config.yaml
tie_word_embeddings: false
parallel_block: true
doc_mask: true
Each number is 128 + 24 x the weight over the matrix's rms, rounded and kept within 0 to 255. Layers, rows and columns count from 0.

# layer 8 MLP up, 896x224, rms 0.0604, rows 407-506, columns 160-191
[[170 129 111 146 121 150 138 139 135 152 138 119 134 118 108 150 129 109  96 153 136 147  83 123  95 141 117  94 135  69 177 173]
 [118 147 110 143 154 127 123 102 114 123  99 132 148 134 128 153 129 121 134 175 105 133 146 145 112  91 110 120 119 131 156 131]
 [111 137 157 146 139 118 108 116 180 101 129 111 114 158  87 151 142 111  97 139 121 142 133 123 127 125 148  98 174 137 117 153]
 [108 153 143 157 153 123 144 105 132 146 142 172 108 117 113 137 149 143 145 113 125 115 138 131 120  88 183 134 127 122 105 104]
 [ 88 139 136 142 151 134 105 142 133 128 178 135  98 156 132 132 137 126  93 113  53  70 104 126  91 127 141  95 110  96 108 154]
 [140 121 163 126 110 159  91 143 138 102 158 131 120 125  88 111 110 142 147  90 144 109  84 132 141 132 135 135 153 151 123 154]
 [158 135 124 138 170 116  97  99 123 139 160 116 132  83 130 133 140 102 137 139 136 169 126 120 117 128  94  89 109 175  75 135]
 [142 108 150  90 122 108 178  93 160 182 152  95 133 145 109 151  96 132 104 128 117 127 105 139 118 131 122 134 151 132 126 118]
 [135 166 145 119  98 110 118  92 133 158 111 121 127 100 137 140 155 153  76 152  76 168  66 124 116 107 170 155  72 107 100 120]
 [137 107 112 136 116 121 132 129 151 107 143  66 106 146 122 133 159 142  79 185 115  99 138 156 125 113 142 127 114  96 107 112]
 [113 135 179 125 103  87  71 108 153 155 189 125  84 119 134 122 143 136 111 137 118 129 102 125 108 132 128 138 130 117 151 155]
 [135 164 141 146 127 124 127  89 135 120 115 133 105 127 130 136 151  96  77 119  48 117 124 115 117  67 105 195 139  60 162 142]
 [121 157 104 102  54 110 104  93 153 106 135 128 132 106 161 143 114 139 128 121 111  85 132 122 131 103  90 138 100 119 121  89]
 [122 137 130  96 114 140 118 113 143 153 177 180  98 105 178 154  50 111 120 134 102 163 146 130 143 104 146 193 181 104 152 126]
 [135 153 109 132  73 111 122 115 160 136 135 150  91 135 148 121 148 116  99 149 154 119 121 142 122 104 121 124 135 140  87  77]
 [137 124 187 105 160 130  62 147 165 172 156 132 116  77 180 126 140 153 138 126  89  81 127 123 132  16 135 150 139  98  83 141]
 [171 123 119 106 129 138 144 158 127 137 121 122 146 128 176 109 144 119 109 113 138 111 139 120 115  87 139  81 147 147 110 170]
 [ 81 153 155 142 140 118 133 194 137  85 137  89  92 166 124 108 150 129  99 100 141 108 137  42 127 188 104 153  94 151 127 108]
 [129 144 147 160 149 121 131 123 127  95 103 130 166 154 120  98  96  92 125 100 145 132 149 103 134 123 160 105 142 132 102 122]
 [122 126 164 120 122 103 131 100 135 150 118 116 148 128 198 131 138 152 163 152 133 103 118 144 137 188 128 147 122  70 105 151]
 [154 101 150 109 124  96 132 122 140 121 153 164  96 165 125 121 111 159 136 142 144 121  97  88 117 123 155 116 124 128 129 112]
 [100 110 159 159 121 126 140 164 152 125 171 118 123 131 130  87 125 149 127 116 125 136 147 107 162 150  88  99 144 101 165 126]
 [167 147 122 104 164 161 118 140 112 132 134 116 106 137 116 159 118 137 131 110  89 121 120 103 107 129 106 121 160 148  78 127]
 [108 135 126 116  82 115 115 143 135 127  93 134 115 129 101 117 107 155 131 147  89 102 143 147 156 133 124 107 127  91 130 113]
 [135 143 149 153  96 122 142 155 121 142  88 135 161 147 145 131 121 122 131 177 107 144 106 116 166 101 129 107  74 130 172 129]
 [132 152 118 140 113 166 110 158 130 128 139 145 123 138 146 131 125 106 130 158 136 128 116 128 113 158 149  93 138 132 145 102]
 [141 174 154 144  89 137 127 152 137 147 104 138 157 114 176 137 141 138 108 180 101 109 119 120 150 113 122 140 133 152 156 108]
 [171 154 101 112 148 119 119 108 123 144 128 132 115 126 129 131 156 119 114 113 147 133  95 125 130 148 164 115 102 115 141 103]
 [130 141 137 126 107 114 117  90 135 103 124 143 150 116 161 124 122 107  93 112 111 114 137 112 163 139  89 146 111 116 113 125]
 [140 127 100 122 134 174  66 157 138 126 135 147 103 155  92 164 142 123 112 149 100  96 131 118 106 107 132 135 129  95 125 168]
 [113 144 137 138 135 121 178 144 121 159 153  48 120 117  83  84 154 120 144 118 128 101 111 104  78 115 136 118 161 101 147 148]
 [154  70 126 123 115 135 134 153 100 147 125 100  74 152 148 151 134 121 107 124 110 148 101 140 123 133 111 128 140 117 134 132]
 [ 91 132  89 122 129 143 127 172 142 125 191 151 124  89 163 148 147 115  93 137 131 170 151 106 152 127 127 114 124 120 125 145]
 [142 179 164 131 137 120  99 113 140 164  96 131  83 134 167 144  89 139 155 131 125 119 134 108 127 115 137 182 142 115 108 101]
 [143 151 171 119  83 108 113 109 132 129 148 113 125 112 107 117 104 132 112 101 108 185 148 143 141 103 131 155 122 136 154 100]
 [125  97 127 116 112 147 154 148 142 124 151 109 141 137 116 108 120 124 130 177  93 138  99 128 122 115 137 142 103 135 104 189]
 [111 119 138 107 123 116 128 153 113 147 136 112 130 118 114 144 101  99 149 150  92  95 128 110 109 129 107 110 125 112 118 117]
 [119 131 163  92 129 149 137 135 116 136 113  95  87 152 168 109 103 109 119 154 152  96 134 106 147 106 135 139 152  87 126 151]
 [116 132 114 139 138 104 129 109 129 146 112 101 118 123 109  98  99 117  63 143 155 128  59  89 110 109 164 144 116  96 162  90]
 [ 97 122 153 129 138 108 129 126 142 182 118 102 123 170 143 146 104 130  94  86 134  99 120 109 158 108 147 156 115 116 157 101]
 [139 140 129  94  89  69 102 120 142  71 156 131 131 148 159 130 122 150 114 142  99 108 128 135 153 125 135 155  97 115 101 100]
 [139 154 121 105 146 115 114 121 145 119 133 136 158 145 158 130 118 101 125 126 107 101 132 160  97 129 177 145 136 157 139 141]
 [116 150 121 157 151 127 163 114 123 154 137 157 115 150 122 105 128 147 121 120 146 136 101 151 117 110 111 134 185 118 187 120]
 [138 126  94 132 118 166 140 139 108 111 152 108 114  79 143 144 132 152 119 141  87 160 103 130 164 138 143 174 135 102 103 142]
 [103 127 134 115 144 150 129 114 120 118 142 137 124 155 120 147  98 140  76 108 147 126 110 118 143 124 124 131  81 117 135 164]
 [128 148 116 128 133 164  94  89 162 129 118 111 120 137 159 113 147 166 144  85 102 114  85 190 134 167 132 152  47 153 121 117]
 [111 112 133  80 124 143 167  92 142 143 148 145 109 107  95 125 160 158 105 136 142 121 116 117 148 118  92 157 145 110 145 144]
 [131 104 141 129 127 107 123  96 135 177 151 151 145 112 116 150  96  86 112 128 145 111 110 131 148 129 153 120 133  96 163 124]
 [114 130 113 127 111 109 153 150 136 135 129 104 122 108 185 192  96 117 108 161 123 114 119 174 116 132 107 147 118  67 110  62]
 [ 94 106 121 127 127 134 135 133 127 165 179 126 137 130 137 133 101 165 148  98 102 128 143 111 122 133 124 108 103 143 100 162]
 [128 111 160 183 115 148 149 159 127 133 111  84 129 101 103 150 108 120 136 141  99  64 126 135 116 136 119 104 102  91 146 107]
 [105 121 114  95 144 156 140 146 123 129 123 118 115 148 121 112 120 101 124 101 130 111 159 153 127 137 129 119 116 133  89 138]
 [106 141 124 129 121 113 149 117 129 151 135 118 145 149 177  93 105 167 136 156  78  96 100 114 123  82 119 150 129 125 142 116]
 [162 103 158 120 108 111 127 125 132 129 104  85 143 111 131 110 146 180 146 138 105  90 121 109 159 144 149 108 116 130  67  97]
 [114 121 111  94 107 108 124 156 142 143 105 121 112 159 113 120 110 120 113 159 139  94 124  73 121 110 107 162 164 122 117 135]
 [126 116 158 106 133  87 102 134 180 114  96 145 123 163 149 124 136 131 148  78  77 140 151 120 121 118 138 142 153 112 136 130]
 [130 107 166 108 133 150  93 139 140 172 117  88 159  98 153  78 112 143 142 138 165 146 139 102 161 144 128 151 119 140 142 111]
 [137 129 112 148 112 119 117 137 102  72 133 131  87 155 130 140 144 122 137 113 149 129 106 103 148 151 136 120 117  90 113 115]
 [164 146 152  99 112 106 120 131 133 119 142 160  92 120 141 103 118 126  93 154 133 126 120 127 124 117  99 176  97 143 110  97]
 [111 155 138 132 136 145 117 116 164  93 159 167 119  98 155 117 130  95  95 136 130 132 170 159 139 129 102 140 165 154 112 102]
 [132 116  98 107 126 115 149 128 153 114 140 116 125  71 132 194 124 134 175 171 141 113 126  80 199 123 104 101 128 117 145  98]
 [118 125 145 159 148 115  92 104 130 118 121 123 141 142 137 121 144 174 111 121 116 148 117 118 114 127 119 115 147 136 114 175]
 [122 184 126 108 115  98  82 148 142 170 140 131  96  85 160 117 157 124 110  99 133 141 138 127 119 113 126 170 144 148 118 105]
 [140 133 102 132 109 111 108 176 126 146 183 105  91 134 175 124 128  74 140 186  91  97 125 117  94 141 140 126 126 152 140 157]
 [190 116 138 136 125  95 134 159 146 124 114  95 108 113 180  76 104 105 161 100  97 155 147 133 106 121 125  79 176 122 121 112]
 [135 136 153 116 105 119 109 171 118 125 129 143 100 148 122 115 108  88 139 141 117 125  98 129  96 108 120 142 161 135  87  68]
 [121 158 100 113  98 131 139 124 155 180  98 109 158 138 166 141  98 153 168 149 154 117  95  97 111 118 117 123 175 136  93 127]
 [115 110 117 104 109  96 138 123 130 122 108 140  90 127 120 123 132 131 155 142  97 121 134  93 155 112 121 127  95  98 109 132]
 [104 115 145  78 124 116 130 111 145 139 123 108 151 102 119 116 138 134  83 161 133 130 161  63 172 140 138 151 163 141 119  84]
 [ 99 179 117 137 117 138 122 114 146 122 170 132 123 154 152 129 140 110 104 124 101 123 133 150 104 115 136 153 145  99 153 130]
 [128 115 104 178  94 101 130 105 131 101 143 157  99 146 108 138 132 116 117 113 113 156 153 116 159 114 134  93 149 106 119 128]
 [161 130 134 155 102 141 129 127 126 105 106 146  52 128 168 152 131 128 140 144  80  72 129 101 131 132 144  87 131 109 143 108]
 [134 127 111 127 138 144 172  93 123 152 145 167 164 107 101 121 107 141 130 116 136 117  97 148  65  93 138 161 170 106 110 110]
 [ 86  98  96 161 109 119 134  98 134 140 108 114 112 132 154 149 120 119 111 187  98 113 117 123 121 130 129 142 144  88 131 131]
 [139 122 106 141  85 114 141 122 139 103 163 147  92 155 142 127 169 144  80  80 125 150  85 149 127 115 169  95 143 121 144 150]
 [111  82 145 115 144 145 137 129 166 103 131 115 100 170 140  99 117 170 106 137 142 158 100 160 137 106 141  81 160 153  83 133]
 [ 96 135 119 180 125 176 118 118 123 146 126 126 104 141 110 123 150 127  95 155  70 126 117 154 153 121  98 156 127 101 139 133]
 [146 125 141 161 133 128 113 117 194 151 148 172 119  81 130 119 123 174 142  97 108 118 123 112 145  98 128 155 128 162  92 133]
 [118 123 138 125 141  95 122  91 160  65  95 137 147 154 183 135 182 169 174 104 147 143 152 120 153  86 148 142 161 112 181 142]
 [126 133 141 116 155 147 133 133 122 153 112 135 130 120 124  92 155 137  95 130 148 149 115 116  83 101 151 141 115  85 123 125]
 [ 72 113 145 103 113 137  88 151 138 177 109 109 131 107 145 163 109 128 123 139 140 154 117 116 144 127 159 118 136 125  84  98]
 [142 127 141 122 163 151 140  85 112 140 182 144 135 126 127 111 139 151 101 129 156 140 132 146  92 148 125 102 102 116 158 138]
 [ 98 111 136  73 122 111 145 119 134 148 115 159 117 146 151 138  98 141 137 122  91 129 162 135 176 134 139 101  83 114 115 158]
 [167 152 121 112 115 133 109 154 118  90 171 119 141 162  85 115 120 134 152 129 105  99  99 105 142 105 139 124  94 100 110 147]
 [102 157 117 104 136 132 142 117 140  88 182 106 126 113 154 125 104 138 122 127 118 119 114 145  95 132 139 149  87 142 146 112]
 [150 158 139  90  72 122 106 165 129 145 176 157 102 143 108 136 129 161 139 109  99 150  94 112  77 119 125 144 118 131 125 133]
 [114 107 149  72 130 121  87 166 139 170 152  78  93 103 171 127 107 127 135 110 131 147  57 138  94 147 111  84 156 121 108 117]
 [115  98 177 163 105  90 121 120 142  99 134 142 154 136 128 141  68 104 118 131 118  97 116 129 137 117 148 127 143 107 149 148]
 [111  94 164 109  75 115 155 152 146  91 170 152 137 110 138 172  83 129 115 134 156 152 106 117 132  80 129 151 145 165 139 123]
 [150 156 101 172 157 132 149 140 153 126 105 166 130 136 130 154 154 155 116 137  51 116 135  92 115  91 187 132 116 130 142 136]
 [153 119 150 102 136  87  76 181 149 113 128 114 120 101 111  87 166 190 130 121 124 130 127 140 121 119 136 119 123 143 140 106]
 [119 168 127 116 115 119 150 110 133 157 180 123 111 132 146  79 106 119  80 158 110 137 141 114  87  54 132  71  80 110 121 126]
 [150 110 137 104 139 137 120  95 159 167 155  90 165 124 132 172 191 178  96 121 136  86 137 119 142 109 151 156 164 139 147 152]
 [169  91 102 140 127  83 144  85 169 137 124 146 115 100 165  92 147 129 151 104 121 101 131 118 150  86 112 129 108 152 142 116]
 [142 133 153 111 118  90 100 106 117 147 131  97 162 137 171 123  92 124  88 111 112 155 108  66 121 135 135 102 157 113 138 169]
 [161 185 115 118 154 161 123 137 138  94 141 103 113 171 139 147 166 139 161 150 136 142 145 149 125 124 118 139 134 143 129 153]
 [139 174 114 167 149 105 111 108 137 150 130 123 116 161 136 130 108 145 112 123 115 158 125 155 153 146 147 159 113 137 155 148]
 [119 129 138 139 159  84 149 125 130 174 164 130 123 149 135 126 131 159  68 123  94 135  75 118 100 111 139 103 132 131 119 107]
 [101 156 183 137 128 136 137 101 141 100 135 150 169 131 120  86 178 155 128 112 126 125 100 136 115 139 141  88 151 125 158 148]
 [106 128 110 116 133 123 121 128 126 147 110  90 114 111 145 161 135 156 137 115 162 142 145  74 171 117 134 113 151 104 141  87]]
# layer 8 MLP down (transposed), 896x224, rms 0.058, rows 407-506, columns 160-191
[[126  93 122 144 173 122 163 146 130 167  57 127 129 132  87 141  79 148 103 124 146 114 123 140  80 139 159 132 117 168 129 119]
 [137  94 130 153 143 114 106 134 157 169 130 106 138 154 120  92 143 122 125 135 136 137 120 153 139 108 129 126 154 123 126 121]
 [125 159 140 121 146 118 127 103 202 143 124 101 128 130 131 152 129 161 134 139  88 160 115 127 160  77 132 156 118 127 103 160]
 [128 111 127 164 134 109 122 150  87 120 128 104 126 137 114 166 129 146 123 109 129 157  93 111 135 179  88 151 129 129  89 153]
 [124  89 150 131 103 160 119 145 129 129 164 133  68 116 119 140  89 137 102 118 144 172  96 103 150 119 107 170 161 106 147 134]
 [ 88 129 125 100 131 134 124 157 110 121 141 121 129 144 146 111 146 106 175 137 114 118 123 143 125  78 116 114 146  74 110  97]
 [100 125  80 148 134 134  98 148 110 100 136 139 116 113 139 134  91 101  95 122 159  99 113 116 115 126 136 154 141 156 149 102]
 [118 124 129 156 119 100 153 122 130 146 107 137 122 121 186 119 209 142  89 150 109 184 134  97 131  93 130 143  96 169 133 127]
 [121 130 108 116 157 102 178 117 135 105 107 123 143 128 102 144 158 130 188 135 125 120 133 180  79 157 118 148 108 113 127 142]
 [117  92 102 133  72 142 126 159  99 138 108 125 201 126 211 140 123 108 147 140 133 211 116 126 150 112 145 153 120  95 128 130]
 [108 130 177  93  49 154 144 162 180  91 135 116 111 129 149 148 153  90  46 157 112 171 159  48 191 150 151 138 134 156 160 103]
 [131  82 186 107 115 150 169 136 164 123 108 119 100  89 152 100 166 164  97 169  75  98  86 129  91 114 193 151 154 114 114 149]
 [169 114 137 166 133 118 118 104 110 130 142  75 189 109 142 126 124  97 123  99 135 168 161 178 175  86 105 176 105 139 111  85]
 [ 91 147 138 111 140 119  97 191 174 129 145 173  98 120 121 150  65 129 122  96 140 163 150 125  74 149 159 148 174 102 132 143]
 [126 118 117 132 129 102 117 102 135  78 117 104 136 142 126  98 122 155 135 160 116  91 108 161 134 109 119 124 191 138 149 118]
 [175  71 110 132 129  90 132 125 208 149 142 148 110 156 146  73 113 195  89 167  90 114 102 148 169 147 152 142 166  89 105 129]
 [117 154 104  84 179 170 103 121 126  72 122 154  93  80 133 116 165 159 151 129 154 111 140 114 152 101 118 105 127 102 121 136]
 [129 108 129  95 117 163 117 117 133 167 146 121 121 165 152 110  90 172 134 110 143 149 109 168 153  96 120  91 133 101 168 102]
 [136 147 115 134 160 142 107  83 132 140 143 115 132  81 109 116 160  97  83 160 122 136 164 134 135 112  96 187 112 180 127 108]
 [158 132 129 136 142 102 135 108  92  66 136 101 146 131 117 119  93 154 110 158 124 113 128 106 117 136 115 138 113 158 122 102]
 [120 120 143 117  93 142 110 137 148 117 100 180 177 141 113 160 122 128 129 102  81 129 131 107 127 130 123 143 161 140  98  81]
 [144 125 117 144 141 125 114 163  79 185 150  98 122 154 120 154 141 131 118 131 130 157  99  83  99 130 133 154 126 155 138  94]
 [ 79 113 144 150 127 108 131  84 167 111 124 130 129 118 131  95 135 140 125 112 154 151 147 152 141 106 135 148 107 150 166 159]
 [126 155 131 116 164 116 115 103 132 155 173 150 143 154 135  96 130 123 138 131 124 108 166 142 120 156 144 124 140 105 125 123]
 [164 109 127 137 139 136 123 106 153 115 123 140  99 121 139 127 137 138 100 114 117 120 131 132 115 153 112 122 149 105 113 124]
 [120 138 143 103 126 115 122 117 159 151  89 120 134 115 134  88 159 141 109 109 111 143 132 150 133  94 121 163 131 125 107 151]
 [114 129 167 132 109 137 163 140 123 127  99 156 129 105 132 111 124 123 197  87 138 157 166 143 119 137 134 124 159 114 114 140]
 [154 112 125 135  94 138 107 133 131 127 129 120 156 121 152 110 117 137 143 144 139  93 130 128 110 114 112 144 132 152 117 110]
 [105 122 101 152  79 126 128 163 198 135  92 137 155 116  98 155 139 151 142  90 123 153 143 127 111 150  99 116 158 136  99 117]
 [116 124 148 146 162 138 111  96 180 112 132 125 129 128 106 143 108 133 147 115 146 146 114 141 110 124 120 140 120 143 148 139]
 [117 138 148 131 132 149 112 141 168 117 151 162 120 124 136 135 110 136 119 141 148 109 143 144 154 118 156 165  75 144 123 128]
 [150 151 154 107 114 121 170 184  71 141 143 117 123 143 133 149 121 153 123 116 116 104 145 123 127 139 144 126 141 159 148 154]
 [177 133 147 123 143 119 117 109  94  79 122 143 111 145 122 133 143 126 152 104 150 110 148 144 163 121 147 142 120 106 128 129]
 [118 114  96 137 115 118 155 144 131 108 142 137  87 130 108 108 148 127 120  65 125 116 117 134 151 116 141 131 135 155 136 139]
 [132 140 130 180 118  89 122 116 135 154 109 155 135 151 117 101 146 123 122 109 130 111 128 125 153 139 124 123 114 145 108 109]
 [141 176 139  91 157 166 105 160 184 114 119 150 149 125 124 132 111 170 159  84  61 171 121 105 119 110 176 130 145 146 140 103]
 [124 140 149 125 146 129 143 114 144 122 124 127 150 121  99 122 104 146  98  97 155 149 124 174 162 132 154 135  99  79 114 130]
 [150 142  65 143 135 132 132 114 122 109  97 168 136 168  90 121  98 146 169  96 130 198 141 140 134 149  73 154 152  99 140 102]
 [145 143 108 134  87 138 143 161 162 141 111 161  93 157 127 140 174 149 129 117  86 109 119 157 143 155 173  94 110 172 153  88]
 [156 145 103 121 132 118  96 145 129 121 171 159 134 104 108 125 140 101 132 132 162 157 166 140 107 119 113 144 126 148 118 150]
 [ 84 160 165 160 149 130 127 163  92 147 130 124 114  86 105 124 124 124 137 122 126 135 149 157 116 113 107  98 147 132 165 130]
 [126 112 118 125  96 163 109 137  83 104 136 113  59 110 109 160 133 209 141 116 111 102 116 111 151 107 106  95 142 109 137 105]
 [157 126 132 128 157 114 122 136 163  94  83  92 148  99 134  98 164  95 127 150 104 128 126  92  93 177 119  90 120  97 149 117]
 [128 133 149  89 164 139 139 133 121 144  91 131 146 132 119 134 132 147 147 113 130  91 128 129  76  83  95 111 118 113 117 125]
 [125 124 117 116 113 104 130 135  37 141 144 161  99 123 146 135 164 137 162 137  89 143 135 140 116 110 121 151 153 128 129 129]
 [112 120 185 111 168 135 141 110  78 110 158 130 169 102 156 119  74 117 106 115  41 116 101  95 117 127 102  96 149 116 108  82]
 [132 128  96 168 152 125  84 151 109 114 119 133 128 144 154 106 139 108 136 113  93 127  83  92  96 118 143 130 104 102 129 124]
 [106 128 149 108 112 132 151  89  99 146 119 121 145 117 102 145 126 126 128 122 162 143 127 174 114 158 139 138  76 135 154 140]
 [116 131 140  72 158 120 139 117 132 178 119 112 126 134  98  98 110  89 110 163 135 149 119 118 145 126 108 157  85 144 133 173]
 [100 177 165 147 127 153  89  82 131 111  82 119 106 150 101 134 157 120  97  85 117 150 175 146 117 133  99 159 104 146 101 113]
 [103 112 123 114 140  85 121  92 152 180  88 125 128 169 150 125 140 135 124 175 129 120 142 154 123 112 133 135  97 122 121  62]
 [163 147 128 116 112 106 134 144 135 133 143 138 139 115 158 128 138 129 128 122 144 162 107 132 127 147 159 142 176 107 142 156]
 [157 122 113 146 119 162 138 133 118 142 166 116 107 167 132 158 122 110 128  84 131 139 130 123  99 146 117 130 129 121  95 148]
 [128 161 153 108 144 125 143 184 142 111 142 118 138 124 116 171 108 142  81 172 103 137 122 126 109 131 121 137 105  99 177 121]
 [137 122 117 152 134 143 114 114 167  73 131 102 165 153 129 139 104 108 147 113  90 141 128 127 145 131 134  91 109 105 146 129]
 [126 186  92 155 186  93 109 161 119 158 124 120  89 130 147 128  86 115  88  82 152 145 115  90 113 148 158 150  92 108 103 112]
 [ 97 120 137 118 129 151 106 116 167 136 155 147  96 126 151 125 126 150 140  89 131 163 107 152  86 148 149 146  97 137 159 164]
 [137 104 139  95 131 115 125 131 184 120 139 165 125  90 133 137 152 144 120 159 102 120 123 129 103 145 133 128 124 136 156 161]
 [142 116 121 178 137 140 129  97 126 140 103 101 164 139 119 145 131  97 138 117 111 135 103 123 123 169 126 121 127 139 110 128]
 [112 143 109 111 111 126 130 130  57  86 113 163 159 156 112 145 107 120 121 140 152 114 119 130 146 139 160 101  72 146 145 104]
 [154 133 120 135 112  98  81  92 183 117 136 140  94  95  68 113 169 140  57 146 107 119 112 121 128 152 122 166 127  74 122 172]
 [115 133 129 110  84 114 183 127 139  88 132 126 116 146 149 114 129 129 108 110 153  78  89 129  78  82 150 130 133  99 113 168]
 [100 109 106 105 119 165 138 147 139 124 111 149 119 127 107 137 135 160 126 116 112 131 120 130  99 148 125  77 135 135  97 138]
 [133 156 108  91 134 139 116 154  96 118 112 136  95 120 158  88 122 130 103 127 140 106 180 139 120  95 129 145 142 107 125 108]
 [151 109 184 153 108 117 136 118 144 137 114 162  96 149 183 176  75  99 128 118 180 130 113 134 125 120 135 156 166 137 126 127]
 [106 107 126 127 119 118 130 115 141 107 154 158 124 137 149 128 147 116 126 109 190 137 106  92  83 119 122 123  96  92 155 118]
 [119  93  95  91 120 148  68 130 153 191  88 161 146 162 164 153 158 148 162 133  96  81 119 188 160 137  95 172 117 117  81 130]
 [153 133 128 128 128 151 123 142 123 153 155 146 155 148 126 121 125 103 115 123 139 164 147 109 104 147 112 129 160 148 152 121]
 [108 113 118 134 144 129 130 120 130 148 156 127 117  80 102 165 100  92 159  80 146 115  77  99 103 115  87 131 119 167 130 141]
 [171 105 124  86 144 124 107 167 116 126 117 122 132 112 114 126 124 160 144 116 164 122 127 133 155 106 129 112 127 138 116 101]
 [125 138 156  96 150 178 163 132  93 123 123 113 133 143 123 115 132 168 128 148  95 126 104 148 110 131 112 123 106 173 137 129]
 [112 158 137 125 159 127 105 122  93 181 146 100 154 135 170  90 120 118 103 144 135 157 105 105 111 122 142 152 124 134 127 129]
 [181 149 135 171  82 101 163 119 109 139 179 107 180  83 149  95  63  99 101 106 163 165 143 128 151 119 118 117 141 122 144  88]
 [125 111 123 133 122 145 122 122 139 127 161 142 150 149 156 129 126 135 150 118 137 105 116 125 119 133 152 147 106 112  91 103]
 [ 87 170 154  93 134 162 149 123 123 134  83  94 142  91 124 109 114  84 155 120 148 126 132 115 102 135  81  99 123 164 137  80]
 [136 140 122 155 135 131 151 133 140 136 118 126 112 113 161 112 118  96 119 138  55 176 177 165 128 147 151 149 134 125 104 103]
 [131 125 112 132 179 122 155 120 159 150 151 136 114 146 169 171 118 151 114  94 135 102 152 105 140 121 140 102 147 123  92 108]
 [148 114 122 124 120 139 111  86 153  84 161 156 137  77 100 127 100  77 108 155 105 106 151 111 155 156 117 112 111  90  97 145]
 [128 110 153 144 100 154  87 127 154 102  90 148 117 159 166 133 138 113 143 135 103 135 108 121 169 151 139 147 167 169 126 175]
 [136 141 120 117 142 141 130 141 155 138 159 142  85 135 135 134  99 146 149  79 112 107 153 136 136 131 125 100 125 116 126 127]
 [ 92  88 159 109 120 106  84 133 162 119 108 122 138 131 121 131 150 114 177 140 125 112 125 104 187 118 150 115 128 129 125 159]
 [102  90 150 123 174 104  98 142 143 107 119 165  65 153 124 111 154 106 114 105 103 127 106 158 137 149 136 123 138 137 110 129]
 [118 168 194 114 163 140 111 127 126  95  96  82 129 120 102  96 142 110 131 154 152 171 146  76 143  88 101 104 152 121  76 108]
 [ 99 137 124  94 100 142 174 102 146 127 115 172 124 149 150 142  93  99 137 127 110 105 119  96 119 133 148 156  97 119 115 127]
 [154 107 132 139 114  93 121 128 124  98 152 132 113 113 116 158 103 146 134 127 134 119 143 136 141 124 162 154 148 126 137 122]
 [177 150 125 137 159 120 139 144  86 117 118 121 114 141 107 102  92 140 132 122 170  90 125 117 121 125 107 114 149  78 117 104]
 [144 138 122 140 174 125 160 136 180  90 183 144 119 165 111 153 131 130 116 103  96 127 163 130  95 139 155 133 165 123 167 131]
 [120 159 113 156 129 130 163 152 153 146 104 116 146 140 123 137 148 101 119 106 112 145 169 116  97 116 133 125 122  86 126 143]
 [ 68 166 111 137 133 124 166 123 108 166  61 115 109 173 146 187 146 132 143 148 117  95 139 135 143 154 159 145 174 154 160 120]
 [181 143  94 128 119 111 125 124 180 143 161 142 191 142 140 101 165 190 130 140 141 115 160 160 176 116 130 134 130 125 129 129]
 [125 128 145 130 126 151 165 118  86 136 137 127 112 140 133 140 121 125 130 132 115  96 166 157 135 141 130 143 123 141 119 146]
 [102 135 153 143 145 106 102 147 178 158  94 154 121 112 114 155 170 124 115 141 114 169  52 131 151 109 142 151 114 139 162  98]
 [136 103 102  97 169  80  84 130 152  48 100  83  85 163 111 114 147 119 133 113 102 123 100 101 145 168 107 113 169 103 134 181]
 [163 145 112 128 124 135  73 146 208 167 109 111 140 146 105 129  95 141 118 173 188 118  87 135 104 105 133 143 133 102 116 103]
 [ 75 111  84 150 142 124 115 153 110  64  88 172  87 124 152 155 151 150 114 161 106 118 106 111 141 123 133 154 151 120 143 133]
 [112 129 138 127 123  98 111 112 195 113 117 142 127 107 117 137 131  88 107 107 126 144 130 133 106 121 139 128 119 118 142 134]
 [159 106 145 104 130  99 108 101 140 106 127 119 118 140 103 114 122 128 122 123  98 107 176 105 146 110 172 151 144 192  79 145]
 [111 132 138 142 120 140 123 155 154  59 114 139 120 142 108 152 175 148 148 114 109 148 129  87 110 150 119 108  49 168 114 159]
 [144  94 125 126 166 154 140 150  77 143 106 133  95 121 114 138 108 119 114 113 148 109 145 139 129 165 119  81 143 138 139 103]
 [104 107 114 147 132 145 137 142 120 100 159 156 134 170 133 178 109 132 118 126 104 111 118 121  87 126 152 138 103 138 134 147]]